Weights of a small transformer language model.
Architecture: biases, tied embeddings.
Training: a variant of Muon for these matrices, 5765 steps.
Each number is 128 + 24 x the weight over its row's rms, rounded and kept within 0 to 255. Layers, rows and columns count from 0. Numbers have three digits each. The size before them is the row's rms in percent of the matrix's.

# layer 3 attention output (transposed), 192x192, rms 0.54, rows 57-63, columns 0-191
112:108168136119116132115148114112174138137132154175113156111112125107149187115182151135132100138116093122125130107121149174154125172121121162131122138106131117099128122160150159164116151102090116093090175109103117137129161176155123134131112125118098117158107151127105142139113088119122154143095099102113152070129106088089139140102086144140091073140136091113130134135129101146080123116156141174107125157133131132120097125117099158158131133080138146138059135114125137121161156177151149120097147150112103128149147119118168135081148112127132171126123119130147128163119128131134102110
108:110086112130188158104151141141135119159120137115128131185166111146127129129128137165170148151149107096113129118110163127113100155137160134108105117068144125104181124112124109180151145100126091118118123146136086120125097131121100142101095111143103135125136106170128125149125145104111146095159104133112116139107132128112126147080148148126113141122122149112122186105111107143151118145136088066098160131110162106114112138133125112119108148144132122152139130152129107126134159103134140125111060098101154116181186155164122184106068117103133129124138119145140111112161120128124124186
110:149139099152110155132132115108120128127125151159165085070144121119147145106141140134153099098107092118137150176139150101148198104146114128136155104155187169105107122122152158119124112112126095090100159128070133128088153103117076135139076104119138138152105131138133112144091166121116117129156139121096123123128154139148109134130176111138107097106156112141157094083166125135166115112119063119098141123139130110125142130126102141151158127153136117138161131134141111092135108162134159151133195141109114136144133133082120106124137149153122121141100128069158115134103144132125106166
105:112149118119125118142101123148138147188137094098126097098136163130168116150113151130126161102128158096143165100136109167128088115156092135147119136125153147170158151145136121139137137129137152119145163089129099147148133104106171122159094153112157085078133082125102136113157138136121132117137160120126143122120109064152144141130139126097139086136112114139105122133109095144119117147112126125141140084123141103168111096122062119138156171176090119111120095117137079103140144113134130115154114138182158127095142117159144116101156086137123156127137145097094153166139126074170144114
101:135160127142120160148136128145141129115142179153155113137125137127134141191122120166134100119118116137087110149148121130120110097109095145087169140124118087057139092094135145144130112106133163119150071156165118141150086112095116097149113149120127095147152134118141126137107153161149160152114140122140100121134141126092049159096125123110130121125102141118111105158104131183152111122137101134154116102119157159106057148138132134100142137150164122138122129141125123130129128154080149125143119092118150120098133088107132110134130134159110153160116100106143121138125183176125081169
088:097101094137177180103156188092124109120086104139147149097142129111156119135153167131120087101145144096133109138135104128149138140123133100107103159135170152171154113105134155163112102157106116172133134106110123140089110131126122127142086125098146112169140135130129129162131126093123095101132141127103126153131097109134108116127135083140128145163156119158121128110142091141119115093111120082171105098148118157153156141130141129103111129160109095113170149123143066174104133116152165148090153103151153081149104104135142144096156143115121147117125156187149094110125123138151105130
100:078176105169173146137094140140153142123124152105125103176145154079118140136119133168129115145131073192129091107126103104126175143088100151150081099149137096119156141160171133140125083098140111169107096150159102138115130117103172110098136140126145103158120145116122148089132071108111119117144124111123122111109125139110151154148167128114121127131094149140165150137137134114113143116139157087138092129153103113102136150154148148141088083137088159152125168137148139120127115126084139136108143103121143091117152159101151125091126112121174144140131154147127128115116118092114150110
# layer 3 attention value, 192x192, rms 0.167, rows 58-63, columns 0-191
105:130141131118096134167097125128147142131108102162109102147110160135116159131167158112136152115145113140125158140104110127082173150133122078140166136157169160145145107155096140098114110138132130116116110060098167132125145187133149110149133126119176138113120151081113084129154148160111090182107111125115143083109107125131123144124177124167128139114141115132123101148178133112154130109137137136111124115136142111178092114123129124126141128135101159116132107094135127114112159127126060127134162143127129124068100112123151075149182114092135074109113105125136132128134134127133145081
104:114140151121152154120121142083120118127128116142073117155152138139153125113139111145141141152142119122168116081105155138112087116126126160124087137097128124117101130113110169123111150118156097122173160106091113128155125135190099192103173154136146135076123138151169123100123117120166120136159157145156155113128108126150141182102112134136137177135115149113120129110139140094117046120144141126091125137097148112120166099134080121180131129131105115119096136144164113117134141115107076092131113100144157145089128133157129174094144104119111093134136133148085108120130118137125097117
095:101111133143123154116151139116113153101131167134101131121102091102135119116130113109125091147124060147100086126123121157164109185093097092144121140144132142133119131151119093136120096129111137121127115135103130120130116122137131134108111150159143178174121164163152144111160195176135094136116150161168141134097135135122126093149119122134056168100162102113099131135085114113165115086127106146148143133118114135130133108150192139129115085093123106130101132168132128133125172156165152133138147163068109121146141127135114141136075166111128096142133155124162125114111121151113122139
095:111088121140110158105100124131126131121114080135105153145129136140071123149138146167134156129110108108176137110133164138106117147160140100164140063118138120127154175141154107088119178122122104137129170121122149126112134136140100132134131095149135130157129168119156120131129142154113101134077133140092149141138113139161156105138098159153099104121128106134094108060128148116113131106123112133124137118149131071108111121129127114115101162140107155126136135136088164128135129134129166143083170152148131176145120152103142117152143115163162171117124175118090116073152091076086143096
090:154140157136102074143142097140104136133105107134108096117135092057149148129130134152120131142099157121113173154149102154132169132129132103133127111134123152101102110107117090134173112131137158111165105129112160081157166151090166145119161174158137133121086154148175119105140141182117115106089175097126134100119129120110124140108119141137092149126151131093141082137126150093115162156100106119102117160104143111103106143155119096127138110122130121134092106098166146152131100136130100152187118134154163148129135151145073099159126142088149132104118106099114111145148154128149125128
094:116095155112109142147168066107156116111133092129147136104128119142136160163136116123126125132101130096115138114078140168171135112185126160146178134135116110143147135106121156116141131154093136109157116109118167100087114142121112103179128115109129145140163106124135152180112143152127100111118124119103131168118154116125121102131118112093122120141144168101143068138121142132098117179103137167175113143135139138133140080119084099143124155161124117122128138114107135159157126142154140103094083156140132098125107085101134108168104114147173136111174089145075147147132120155144164146
# layer 3 attention query, 192x192, rms 0.148, rows 64-93, columns 0-191
109:114164102102138089121110072134139092106102189137107137139152134123103130157148148100096152096136155111131157139142105117137146108107112109120119134148139119141188068112127150144117144169114121111135112089110102123110114129071135113100157140112086092169122115157121163152119131110143079151119163109114129152106093136108125161115143143140141141122141117135169119147126127116149123135069124143144154114095181133079144154157140111149149151115119121118152099099163147146094166110179156146119124102120112089147131137199146099139152141128128141173141124143129118185109107135117122128
109:169130094146122167131091078188132122073137085096139112095114119167154105117107147122161159131126115137148118136143120110153154120149156133153114126126137166167110087073092090108114154155082136145140104144122133133114115099120093150142155134122165163150137173136154082125156179123158133119114121115130164132148137120139126170142095128118123134122164122158101125152120108125083159156141132163132153137110127118103152128111100118157139124163123073078134161101118115114119079150134102148124155145116111112100102134102160103103141113119124119123136123084177135147109120166095121145
105:113171166116151141140125120120134113166134130137117107140139136114060084096142114122127104120139154129122158136134126091096136151155097148102118154123140121114119106124155111119127118110087134157147116107063112083137067122146132139142158114161145144134146138121146074131112150156139165123150163131098162116115134121138103146109124097118164107105143075151135108124104109158117134160142136126165147117161132166152150138101122138142155104138100086119118103112094146143105134127158132159121140160110149143114131221186106158130177110144100109096149077127091101143143130104119137118
115:067135111101124185141129140090150133096102134142123157142162120082145134134127143151130083151099128129117163131130121110152095178125131138115113098163132088127094081144120085152145150133085082143119120136114143104163107155112125094092124151147128122128134094089105111134152130144154155167094139121116152157108072104108144158133141131124144067112135143146096143168125134167115125128118202108080131125117141107128127111152136150104119124092148122071119144139152091135126140140109117133162144126142107122169137130179122115104127148156127135108161162110115110127125134110141184147
094:138125165111115082131114112121150177082123146132138134104146132166116123138101122149104104110130133160131086136140111182143116135136140153133172161147088140111106190135091132123112137157130098132070065131129146124126127086136109128157102107122125108129108089124110122098131102156132165097119092142168129159143181137124156116138114175119119123131151107114139108180132115102132127092118158122137130128129090128154117170169094148127148145112138124147132181118129113156128107111073141123140090115137137173155135115102111146104145149157108167136167163174112149115114143072127141108
111:129109141136145097119135196121104128155147139124139149143137117134134166141120134137187117108110087107101091112089157098129110139125101155136188151130077158119128135101073112171116114116123128085120136126137111123076141125143123130135111141143144128137128120131135128153082167079100150086133134164155121096162176086141073128139122116158162152122134123119114138089117127147100178122195117137131141134114131140101146137151147109117177149134077126122174142135115157125068154137129167112123112136127124126108106145115102123138131117111145146137105108103155162122150119099088091132
096:167109175092123143144158049136154093159092133150126111110114191119141116078127123122126117122137125098129127143122152113155154135118139118150116142084155144149154138139173170129194106093091137155143145111124130158129110149120167090111123108139133053111123120130134167119148089106137135127094121118142163104111119118145098088126137124127109156099113094143184140127151131122132152138168147134125119155141111142117202129094108117109105125121129091140153087099072110144122141128139134125120137123133167141086127130141131157125114123148148117160142101131138137097106093120144145164
090:149123126151158127108145160113143158133120130186132112175129131080151087100115076096131152146109103102136100138127144139106099152144127155117187087106122141064139135124140106139130119068121096154128158099099119141122133183120120111147096183116156143123159133091133140151080168112106114123107142115130113103100117118152101125117122122123125097119122172074111139141136136109102154107155085143107135141090094132112116117149131115111144125111126121117161140131150155176136136123122178128081140129155155162111134156121138163129138097099188106172132133142137157111114103133116139155
109:105123113104093123119127176118102097137102136119116130130118108111171132148125131118162130124129142142079134125097131138108139195130128151116149127144149098051161107092149154156116079135134115174096097145131129107122121104115137123124137088128067196114099122105110126169142119128137108120121148176121169114157124082140216154139146124126147158169136111114114135161113093127097141143169156112097104138113128146113133128131125170146126150135134112114096141135115160137140146137103107131148124096156099135155158139154141128164120143115170093124120084108083150131143117105124132111
097:108158173104136130139159151103143095153130125108148142140112078138148143134126094158157107116088083153121156145094177141128123090160131148160156116144124106122152156121137084111146155133143134135137135151118147122142077141103155116110122101100106131140119133129129099162116122163149074156137107134139135152154134114101116114147164099079098083143107165139093110112114106110097123112133154152102108133163106138116114145114151144135137088153127152130089143118153162119136121134113119141158133136078108108078173185163132127095126073104116153148134124126141145059114166139166151144
093:189110168152113089163096155167117095136135129127151119105110104102159126083174141125113161131134096151174083103182154124108155112122163170154163144103137108092174112153126109127077138137124130121155101163105139127104110084143154118137165118104168114110097134111115088122140118146098160119121146129118119133182127153108115139119157126112122164109120083148127104146110129135143099101155170155128113120084111128097125145115140103135127138113149090108103143092087082122079141097142139129116138140118139137115150130158122156135100156132129108144147112120166166108157129103142108106
110:098114118153120127116120140099136086139126117139091132136082115104106120107125055183096138084106151122107131176102110130103138166107097122132142128164086111104143132144128139114122130150134145140109150122126158159174102153143129128107140159072112152104154115141096150112148126165126174125138157154151096179138081160118187142119123117111140101144141142129116144140109113166114164093120121137153139152079145149114134130111135120072111140119118150118068121122102126124175104145141177094138109163130114131104125132162147139171121138145132102066143107165126112131114107119140122141
098:146121153134127136148161122124116120133146119183165159122130105146112171124144133135097132143112142124106094120104150125081128131065111110117146134106085126121151134104195197148143112155087143118145151154113129156147154106113152132108130148158091102126139095158142182143125099187117114147104143091117134126131109139148138122118149120146150095127137145132148132129114115110097154108132078094077077110145147131090176132158160150143137104159085177120140128144103163119105160134106140127130132120087162136144132124150142126112133111149121091095141101128100130108086135130088088103
110:106094125133123152128086123148128120116114141129134119117122137129105135117137130139119140180169109121159120115137151130137137096110097146161130136106109123167099114067135120132117183124116124119160101155118139140153128112120104081133102122087176153073124176105141102100105140122127157121151142146146167115153140112094123091077105139166080184107090126112142083122157126147123148118169085115104136103179137153123165146123146151161134153145096133135136144102116137126093132151097126163135145152062154097100120140114107124098195105138153091135108101145143129112140112117143127145
108:097140163132147071164116183131136133131135134167148118137152088127129131126123133147142127156170142129129155090147178131128139118148100157127166109134144043139129113126159096138155127120109141122157075102117132098163169137144114146149138122093126122112151134087149134129163093152111114120167143127134124089132157053120090108119116140093090150137121083136131160143128121111139116098137156126127113076142124117184155128138126135147106165121131122126094147113130115094067142142103094171157187114111136132127117150136114113130108108127122120133095128089111109115167100114121118113
098:110084148164128149159147119140103151117148124118097117163134186152128132184138118149164133084085128152147132148106127109098076126102133162117124143110138107097152112101160127108127133142104148110142176121136125146092161136166139117108112168094179070077132149125122159129130159133110114102133135156164159132135139161114082142099120122141125112111126155118118157104141122134130154130174087131083149093153125136092136144119120121139092146149116115099168136114049117097147147114140112138125098130083119127093108145135125117109098108093123069125147107135109143119140156136119103115
107:128115126115100166121128163131116132126129142132161100122113167119119105127120124130097127155185121101148140105098109117106088162156126085105106128120132132145099134165115141122083112133077119129162172131159121139126159090122105116148118116107115142157098130156113094135176095106129168144124163087141147140132116143125113124161186128160146175124150117128169104057104136150145146198157140138142114151184091142122094134125118137132082109114105125092153126103133140110118120139112150122092120157162153121156094152085161134130122106135178138136113115115113116107167092138125116096
110:149121110108087085110106057120126101124141149095127146091133176128119164132171096151118109082167173117144138114142152120138146082124152126145109126104133127126135124124123119105153175152053108098107157154174146102110117116114099098146109173111169118121113129148115134100131148167168115124096078121155137183118123107091172127151116108135108122121142139148103112088146155143135135125125130130179139157163126113129103144151148138105149163137134150136133148108117090106106167100110123101096100185138112120162140137133102141132093146139132138088126141107138137150137154134104142115
103:121130163121074131149131154148140121108134125127164104099137143107102165187109141114142124136140097145168133162175109119164129140132128177129147112108087138133098118171116093130093139105122101108177165118160148127105112111099123098175114105126121159099133143087089144112150149111114145143113155131116128156119154111100115109124116114173141138102126134130162075146112115152100166129100151107134120148106166148181122175127106134129097094101149130090152146085144098130087088140081129137128088142134173133122114087091130117133142135116151142160126122130143146119073130127134163151
104:116141104138114139135118135096120162132130170135122113148123102169103162148160140115142126127083167104085184119113108100106127136146111102134128097175090142122127117093118167120148117093129167157109123152142130145207154112093134139106114135175049126151083100136127158136130111116141111170116125104110115112135093104163149117121115123161085170132121177143113117138141128131098125150144121093132088148127137133137132112145117145103114073149136138124096126125167140103094113106135122186144133116125093150142126128101158182133166122136131139148137112136147125131100180118162111124
098:117133116105123132143121116115112082127092119143109155118116101126093161124157091143084090157125174103104129159114104168135163172115139109145090147115134111131145101110147158134201120153111119156139140143116129149157181114109125095108161108148085135149082137105133147091140096156175119161112127105091110147159090113091158078139146134156126154125123136133114116133123118152124125110088109131141116100134153141104171134131140169124138131118167145124133099115089098116118152143105128150135137099131128159155159103130127171142155131156132083131121133202106103131081144111137165120
103:148148115142147133135169104129104105153108120121143154094137122124146160143134114102080087120127128116136127130150120112129123145108155109113159145117128119104156170139127199172118146132143116126138109098106151156129118108092174093081145173116139104171100088136089152093145103164129122141121096129112098127147122117152110105123122129140136077109170119129144145103135133078116158102137116115123154162089131155115195156160155137162125144121130124131157174143162070130108140120085080082136120141118135148165120104128155120138092098135178135131125135100126130107148108073116129117
099:145090107185161102119097102152127139147124115131114117083128101149138137185115171135104129098147119123115156125131154145157173150112129155117131142105164137132129046131141100081121150157088140120105093128126112134104119104105145097116122092148107103138130127132177145100126136141132116101165099126139151164111132102098111132125115122116081177129139163159186109147115142134124139129164110142126152095131143139095142139126114134131115111076180148153131180127163104140139121160110109157185132131090104057150103115115135097121138117129156136114128138152116128104127147136099110133
105:133123119154123095198099132115147147128123140099136146122108139152119127162112141129163146142133150131162138140112137139115149084133175129153153127147119073153169136098127109114143145166108152118114109131091148128127130089126152174144140114127141129124140135148119160111112150164149141107131087105158145173141113135090127153150099173155127124128130105122091109171131138137114124096136047144175128110131133144108157172126152074104158122146146129103101154082091129125089144107083136136132117142104115119115103078105079126105128154097134103111089110120094146076109110145158141128
096:100130140109100070147118127131129123131149114087165117145094107167095174122113127104155130109149166126149122146135087161109138101144143138131113136120145124158157140136110182107127132142143103124109102112134154135099124144159160142110144115115126104149118151094151114127107151134136152158148100141131161121107155102106074158118125121164142194102124125149154124115118134120104132111052107130141132115138160102127159118143106121197142155095192097100100152060108148146125152143175151125104140111088120163142130138090103150110101115097106157152102147117145112117137157134116136143
102:140120091151138151129131109111130130106137177161127093112102131132104141159138130146112121140077121085114156154113089156103160174142132120141118108166144119109100153217111115131138088135160125149132161092167154130146151121089117114134101083102141117100136128097159105104131124091148153130124108150120153121119100091122145114119173137160116130090114149117148109129099152170125159139118124200129101128130128140143108139116094113133123151136106165121125094082138103147159109116177137126141143143181120112154066102137143098129106162117155106160132102154121108113132095145150120130
110:154141148096136086093129100138123145140120158177100094157121132136137136128143109101104185082145159126124146077147195108149113135115110141093144111146109138111132128182140143130119134111119120118172130131169122110127179104153077119133068150126132107085071124137126123147135133122100119119131128159155112120124149147142089174167131081092147129161145128154126133133130094133139160132110192099135120106105102127154115122113112152135089119119132129113162114153107130128112131103177169146097116084141129120119140162146091131131098102126089141136176157130151097122113119126102124110
093:132112146119095129158148127129110122149109154127137123117106147118068123142081142126137133122144137121152165165146158106167177135115120145149123079117104114158148169113126119125160092071149092131143137118187163110158135111166178157161089120150043109124115139132158148154131140117101137142161110146150109126112085099113129124139131118120114115137119144148119127178126134098088106126117124104094125147096137128183117137116111098080129143154130159115106113127129141108121112133121124152139131129136113086113158126137100144077115143159115075147148149098125161132125163118171171094
110:131163131130111158077158177119103111134144134076131132169163125127161172103113057116127139120139113099135108157121141082100108086123154123093118142130117146151138127115140125122123143170139161140091161129140074083126120128108147130127150108111130121167105079113140105184136099148133145170127100137116101152138086125108167128138112142100124074136176141131159132105102142124109079124106149176147099149112131118123094105129128110113150110134128148182150102151141156140148156137177123083133133136145131118143129083133085112109130134173158145127147121156150150110131133116141112120
114:134143128124140135093091114092130132144136148117121103151101132128172109126158137103128132144102140099120137105083091158177136152126129119144133138143158116105118124165139149140091114136141117163092116108132126103173113164141111156083096138082126171114126178104116108118105142113177136075103137132154137117130109118130127140126140151139157141130123108119099134143143097157147140126176117135152149149085062178132133127132165136179121159144105099108138137114157138138128140128141186068104119096177147142098088120074153118096128117103124131096136128114111112094127088148145177131
# layer 3 attention key, 192x192, rms 0.139, rows 64-93, columns 0-191
115:120095142171149181076122088120172132150151138124148095133141101136123113193148096146121162117141114115119179092066097111130139133121091067128178112112121125146162124106134136126146134153148123097155144112131093131154156085094110103112101125130131103139147105139127127124089157121080135088129139132132065136144095112100142153132143148141119130119122131120135147129128120186111126159145112092153086127137121136173144142162101100114110158163119110118141119092127116146156147146153150147101130163145156166130109071119138133131091183113129139109135133123129147128107136135152099124
111:123131109113117139121143118100201141137156070130161125085134090118137149169155141158118153131118174147121131112115135124144153099136139148141146085167118185128119130124129122109129125136110102135140146127090125094139106125150132137132068149150160151119104135102107122115108151091106141100148104132140118096109130147129117137147114152080144107103145184113160149123130129154081131140124106188123148183083073138111116112126139092068124137139137136119141151139137150118139078146146117089166124124140118123075164138100186152149077120136119139159117119137118143125142119130123149095
101:156161160125151142126107136120152167120061152115095134152135127069097113096195131063133156131114114131108118138107170152123145144113152120150119121097144183136109090151120113140146132124118126160132110104119136130142145146111114118145094156166124139136151109111102128138110176122091096069134119096100126128128173117146097124138157116136128103145158115126123117125146157096147124158117140123187142116135107153110157121130160137147169115121090124147081068144120108136129097105154096122097149167124133121114151132197163148151132129157123117125119098130102090165131104120123149135
109:109087133104113191134122073123091199127101150123086165118117101168156163135111087145161117128126116106120171118111135073126133128141139102112124108143125169123098156089121119139149133120116134145130095090136123129161119128164113104142180140127159115123101122158155137090107144124124111119189142125147114119141172120124096150107144102123091149103151134129081142127123126149136143135154129135112105144097156043129144125116111085100138147094160153114133106173105099125135118144105119117116149146130145144144119124162105125105134165114109114129136135128115136159164174152097164108
101:113134122107090126227109105113138178114134097117110155133158156122083118148114123170156122072106164126109116102155137148156133111143132133115127138145078081107122116118077146127111120115124141157121104132119108189154092102131133113150134120121161144154108058128125146100143129110137127138155135118180140126087126118135127148079134184122139160140142154125130131141130115128124149121102128118160145097141147143156094147139136152112124123150153134164145123158138153136123111133121110118150125114108117123118121133061131116084179139116086150148170151138141149116093143121072131110
113:115091108112114095110168140129102120144148188200141162100147128097155106105144169124119092159125152115123121154111125136195137143124104142141167141125112116137138162143115133131129124131121070095115106129141132137129148140166137149147110122133120110118144102132152158156118143098129127125068111146115113118098101132150113129114153126156160119095156059119113125110104153076101142085151144078123170110118078147104150143135126192126172118121111125119115137105128118166162101155127129146136099144095094133158149152147082157133151106133135131133160136161127129128131092116086121117
105:126140149146127182130121140136129097162120129145090113164130166104184141093116168070183125093167149136149135151142146159145159127122147142133077153124164116123165096118119156149172123148111172147128086124116119166118138144158150140111141104133077074131076100112112138150127099094094108119127099141099133122146099119136080124134126114120124117126118119136142106169151108106129156134135140088136102136118140136123121119132119102111128115124147078121091123059152148121136134099118141103106123102121141179113135128098125113120109130127144112132098156120187118149061133140128135163
105:145136138142188119111148103119078117155117173130110143183137173119126116120113091120130146141139083121126160151126159088115098150102100142151149099115131129102139120143132146143138157115094116108118162111108112090084133149163132190166092150085107143141115155124131157100109126114100139135121139122119174142187101139152094123116136097140156129123143117142116116118146111160137129133167117142069153079132117151122102123084111119165129129144122138091127178143130112126122141064081123113109120115125157135131133128180137123146146143083162099120161096108152142113118089104123142112
110:140123076088084083157116151157132146134141147143104118115106124170128139164141123119147123182149107116112118110123177144099158149135179150116149131159127103143115149108104109110110079134134131104115106116133181092128071126088151154147178143154162155125122133170152140145114136147118101179135115121091170135130151139150128174107104119136112086172142111154079159148112125119088119090147173096107118176147079125138111140159112162104106117144145126109144103132125104147134124124133066136103133136146090135131137152140134144153120123116139127107149106124117143117130120098113147094
109:128118133099132119105140132121095115146098150127126156058126120115132138166124138086092130096125114132136135080131120114100164119136159151148146122105142130133128137131109116137126107097090135191118152110097132133191117169130120149129152125137121077106134145113199130121163043111143109134152114129134125098140134149127128155166137135093112136117097104156127129107122131111173126078124157164160094137132083130122114125114146169113108103162137151092148103117144108120143144150130102128158145128100087148111138185112157150111157076111106142141104135141122126123176156143155136168
090:144129140166097098130123154155145141151162099166121143086098111077145104117139123132167130100156114115167147094138125127129126146105144118129141127140164117132116106107100139100170155134148134167113111128133117122116082116148146162107102167135142151120106108115099090154114122089103146158138092144126140156133074107097140146133128115126114174117155127157170162130123110124084168157117141154092099145146088130037104158094186161127158102133187178134137150122096123101097137121132124112101185144128142125127138124140117135098121153113124124103097114116131120102113134131134129120
121:122109117159124084160133103148148143113078106109100129138113169089124107125137085139128117135107127140114133110134139135137144174104117107145113102117138105132082096148088104125158104091181103139126117103135140131133110171116133143136181115119147146144153139136126195101154090173116123153133134137160125193140120154128152173122131140138114076129120119182089142135128168153152126147109157119140153155156137086125111180147116103143108126115102145122103069126137079111135112116140085098154139138136124101122128115150123104139152153136155142090133083121146103165119115085124154111
101:092112129103140126136147137120072142147140146158096133205131150121114133159125114136155129148136116124121169131123100166136100131140124129132182155136096133152099127125179132138126093196134145093075106132132130122136135102091139132110130149137138071112097092124135164121081100142106066138122134133103140131114135143126089135134106132151141099157135114078147072145107161109109154152154114115114122166165136122088159148193124144120149130112126158145165131135147146144158103127154126125124097073141125103159131085138134121112123115124125132105167135124150127101124163112118095091
102:129100102162145142148157167130151158084140091165144119120143116092155173106112144102088135134125135126134139105174157138109155105113124166154113115105107127172158112138142162101126147158110122095139138141166124120164146132137149114133118119103113090129113110112137155137105136140097144104091163186108122122093120144127173105117085153111088111109142100079151134145128127121138114125128083164130089094112147111111085210074150129103147141128145107117124094130141123150116113153157137114127104120127143127099165115125166114145120113122105079143113136175119089132167141110150092114
108:121130134113166106131113129107097153141108158110099146098086133127085147107097139132163152127175091092116139128154174108112133081124107093108119185146105090154132135109133099132142165135109130126093153113150135125131101087158109113123142135159119135113129110147105137160125103100112074149123134166110138122117172095129130136128140112087113193102158128103111154114111159118115103088129168160122106134109141157101155182106146128135159138127157169117159119163115135112095105115144136169150162136129144136117119161143181112109127123113110102128123133105159144113138101155104122203
099:147126102140110147130126116141073150131153105102117119154141131091187110120145147140154114101118130127148145162128118114160111125124122152139108149115190098109130128078150119144138119149130117128093168151146123148104142166121142174139117138111117112135096088127135140108098124156140099178097142129104149131127072170133104108128128161130132102130135126170146139147158139097133167155135102085048121131170129103072119143146106132162153122118123117094087101117122105134167126126121108120137104105128067115126149080140117122156106133139150060133147119128109110147128144160160178145
109:101161092088089146154092181144118133131133129142117067094144132122131123084155134091136156154128125128170124134090136127132125132133172105103141099105135137136117157207133141135113128112124118115126124146143119106126139144150121128132149146114134145122155150139127094134135123167100118139063198126119127124124130134123054128104112152173120142172137089137141082101116128082141099136121111109108159136116081094122125118180156139121099134126097065121130155111153130066132119126143138097103122139161131139136120129145134141121086128162166159157145147123122125141145097124147129153
117:122155139140110127111123087125144139140146100132183146114131156161120143144138062137163144058117120111125143099123096140104104094135106134147096113146148156157135136141134139102146111129101161107120092142116129160176131121135109131130185145143111128131121130130114099132104125119133164106116130123126117126118095152087119112096121120133148145132107171081170165114098107184188146129138131116170070145117149121137068160100097136113135149144153095109170078102114123089142123148134151095156123131179122139130140125089146134136088112128134163149117136106128109126179147130091136123
101:105067101133055160140134104166117155121134145122127138133106117128097127118132125157109118108148104137163158096153127111106146162135142125158149110103101150151125110159114114118075105111121157115115063118146111126168131151155120130126111139128085154131128139123105169100135159145093163081172163148153101125129124127099096113107111139155109178104117118151150147151117102121119155172117098121107100132114144146153125121094109136080095112130133099121125132134136136128101166170117137131137162134107158137108108066123122168153088125129210125128135170111117133118135119159155137111
101:119150123131131109124124164087172144091138115120064108139178105187107116167110108115078140155155135182125102116063086150133121130132149133114148104158096117157110130165130143135143083111125145118114153138147150139127126136159134132079126103144131112117105163136102136114135119101111138126105125127083112136123157115139185137150095120131121126142163168088123105172100137099188141126161160117135133159153144102115144097153117119094140106100127163147152141113120124101099124124132137139138130110171087103099130165126146140135116124092146163151129161167153130106116119129135071131
100:120105089117150143159140094133123114088101119124118131156126111155114179101130117138100127120101111145093152098137125128117156142142148077163112127133108117167119116150104146140145082158164144118110137111144149154129145125133127133109190082101090146160120150130141114153118101111120101168124100162080118176114111065110169157107112138143101135128137145116127132143087109133153151165127125113158087158123169114130107147131103094127154115078123138125140103136104137147081157104162130140117117147120126127158124107091140148089096196098164136138125146145139120171115181158118114141
104:125133118097107150131144106105085157163105099116133157148083169120141115141102123088178131109143136063153168127112109202109109153124151088131142151118111131109152164129127156109138105137133160104141110079094108145141119126121121158101125121109096131118120135167101133146085133126115098117149132178155134091151126150121072171099124142126160147124120093096127114170126140127096134159180121082123136105182149167121132132130141117125153150133139142122180103127131130132159143129145124097125132140104101134140098088089130107120148119089150143115143121124119135073170118101130138146
108:123104134149167153106102120085120125117127094116153106102140106123163135148097152151087136113167090134113157119139129108130157117153134121136166146121118162146160151107127132097134120128133162089160132086113115143142051080173138160096161104151142102119148143118124155140143121072111128080130163122161122119098145141129079141142136134068137134142143169122174154160146125182117129123130084123123126127113102151137104135147078111068123141154161112118138139144134090162125132138165125113159100111135135121142129092083138146115065133124136125139090145155120114111134118152122122136
111:131124120137167122159174130114144180121173107105180154100127128118102091116106148153120141071112101117141106168128087159126157107161109125134099141146152113103149159084160103116153135151146080108097122096137121126098153117131117119114165140149131158143128079087148160108113139141145148111128106143137135157125093125097190173164111137111098107102175110133154103159145111135131147146108120107136131119121127138092107176154138132105167082176148106113151074158135133154126145132078090102131127150127144121149129111098131115105143133104142090128118098108113116150123149157136117115
108:112130131085141109170140104103170150134128090119159093117115065122112115136089111164151133103137088147134125131136132151134120078131130102149107125091129127142154127167118188135160137122108082113135161127136153165108119127150133136086128150130124118107121109116106079166101119109128128128121121131147150026133130153122152144123147126135142149112137120128145153118130142132134172148103149088171117110130153175138124114128103125171130103129173129097171126100140119157092135075170101129147108105085136115125176119081118155156097139141136138125118130086145122114143124172130135113
101:112116119151100084142107133127117136114109128127155085114116113115150122164141169145160100158139106135123141131119085087121110125114138102124079101119142156104142142170139127149129110129129112099164147123178111114134125157153130137136163110125085154121158119152117172120114154177123088118131150185140120148094098127130108161120124135133133103119154102156082091165151133132121130142110080155115143123131182136126160081166166135147158121115106127149099136066155140156118132090119094105159101136145125180146113119132088098145095151153131112158102115139095149161101129146141073104
106:169161106116140155093084123148123101113118133140088123142150128089176101132190122147142130118112148104101174102124172088125074121115110099133109126103118092134171109139118133125099149134123108157131137139158091139129138124114146110126117094130151141121117097123117150125135084115127143149115120077139084131119100116108104119158150094151118161152140160121119165118118125120176116124140189129178116139134077158141140102107130111123167134136126153100141176121111143103132105112165158142118115093154111139154152159140105149126097163183124153103156139120122142132069145133089128172
103:145135140130122183085111150154111121106117094128102136084113140126157128154085149127157099110141122128158136145140149100121148120106135156139141163091123136145177114155124101135111102121125173143115132148176103122155122145090091102107154116176105152136129122119163124133147102101104173146151115089126097123128114109065161119147123141123079141124165159131133149193120133099085101122119105153151067176091123164163150081111145125117143113154159141141104099110104145136153143134120125136138144117112120062128122137111114103143152107138152117141111116130185123133123171133136133113
111:143151151078141113132112133113080098143139156127142156150109130131120116140121109132128153144127059115129124149108089064156110112149105110114170106158113143126088157162159139140120174135136131157148137165119149127110108141125121130137188191128119122116141116160137125151178074117106133115099106118112096124161106118137151130128132147141111111122131107143160136041122134128124118143120167143153142128108132081138152142138117186134053112126094105128136133143129115157137134142124154120114111143125132106175108137146105142110116132166106113102116095113110151115145125054116143145
119:141125102152119081130139095140160153124099144132146105109146168129183114127149150108142142143101133133151152134149155135134163099142157123138100107124107121118136188132093112151110147153111076100169128132115166116085092149144156189113111144115138144115103111139117177137104170130153097126121106125146148122142127106164110110123127136132127105102121094165075105123119128168158096111115124127149207121116097155136122184131122114144116128152129121080113158089111122131105132086127112096106098116155114149121103150129161118119167132116082103129125134140091133139076134118112178129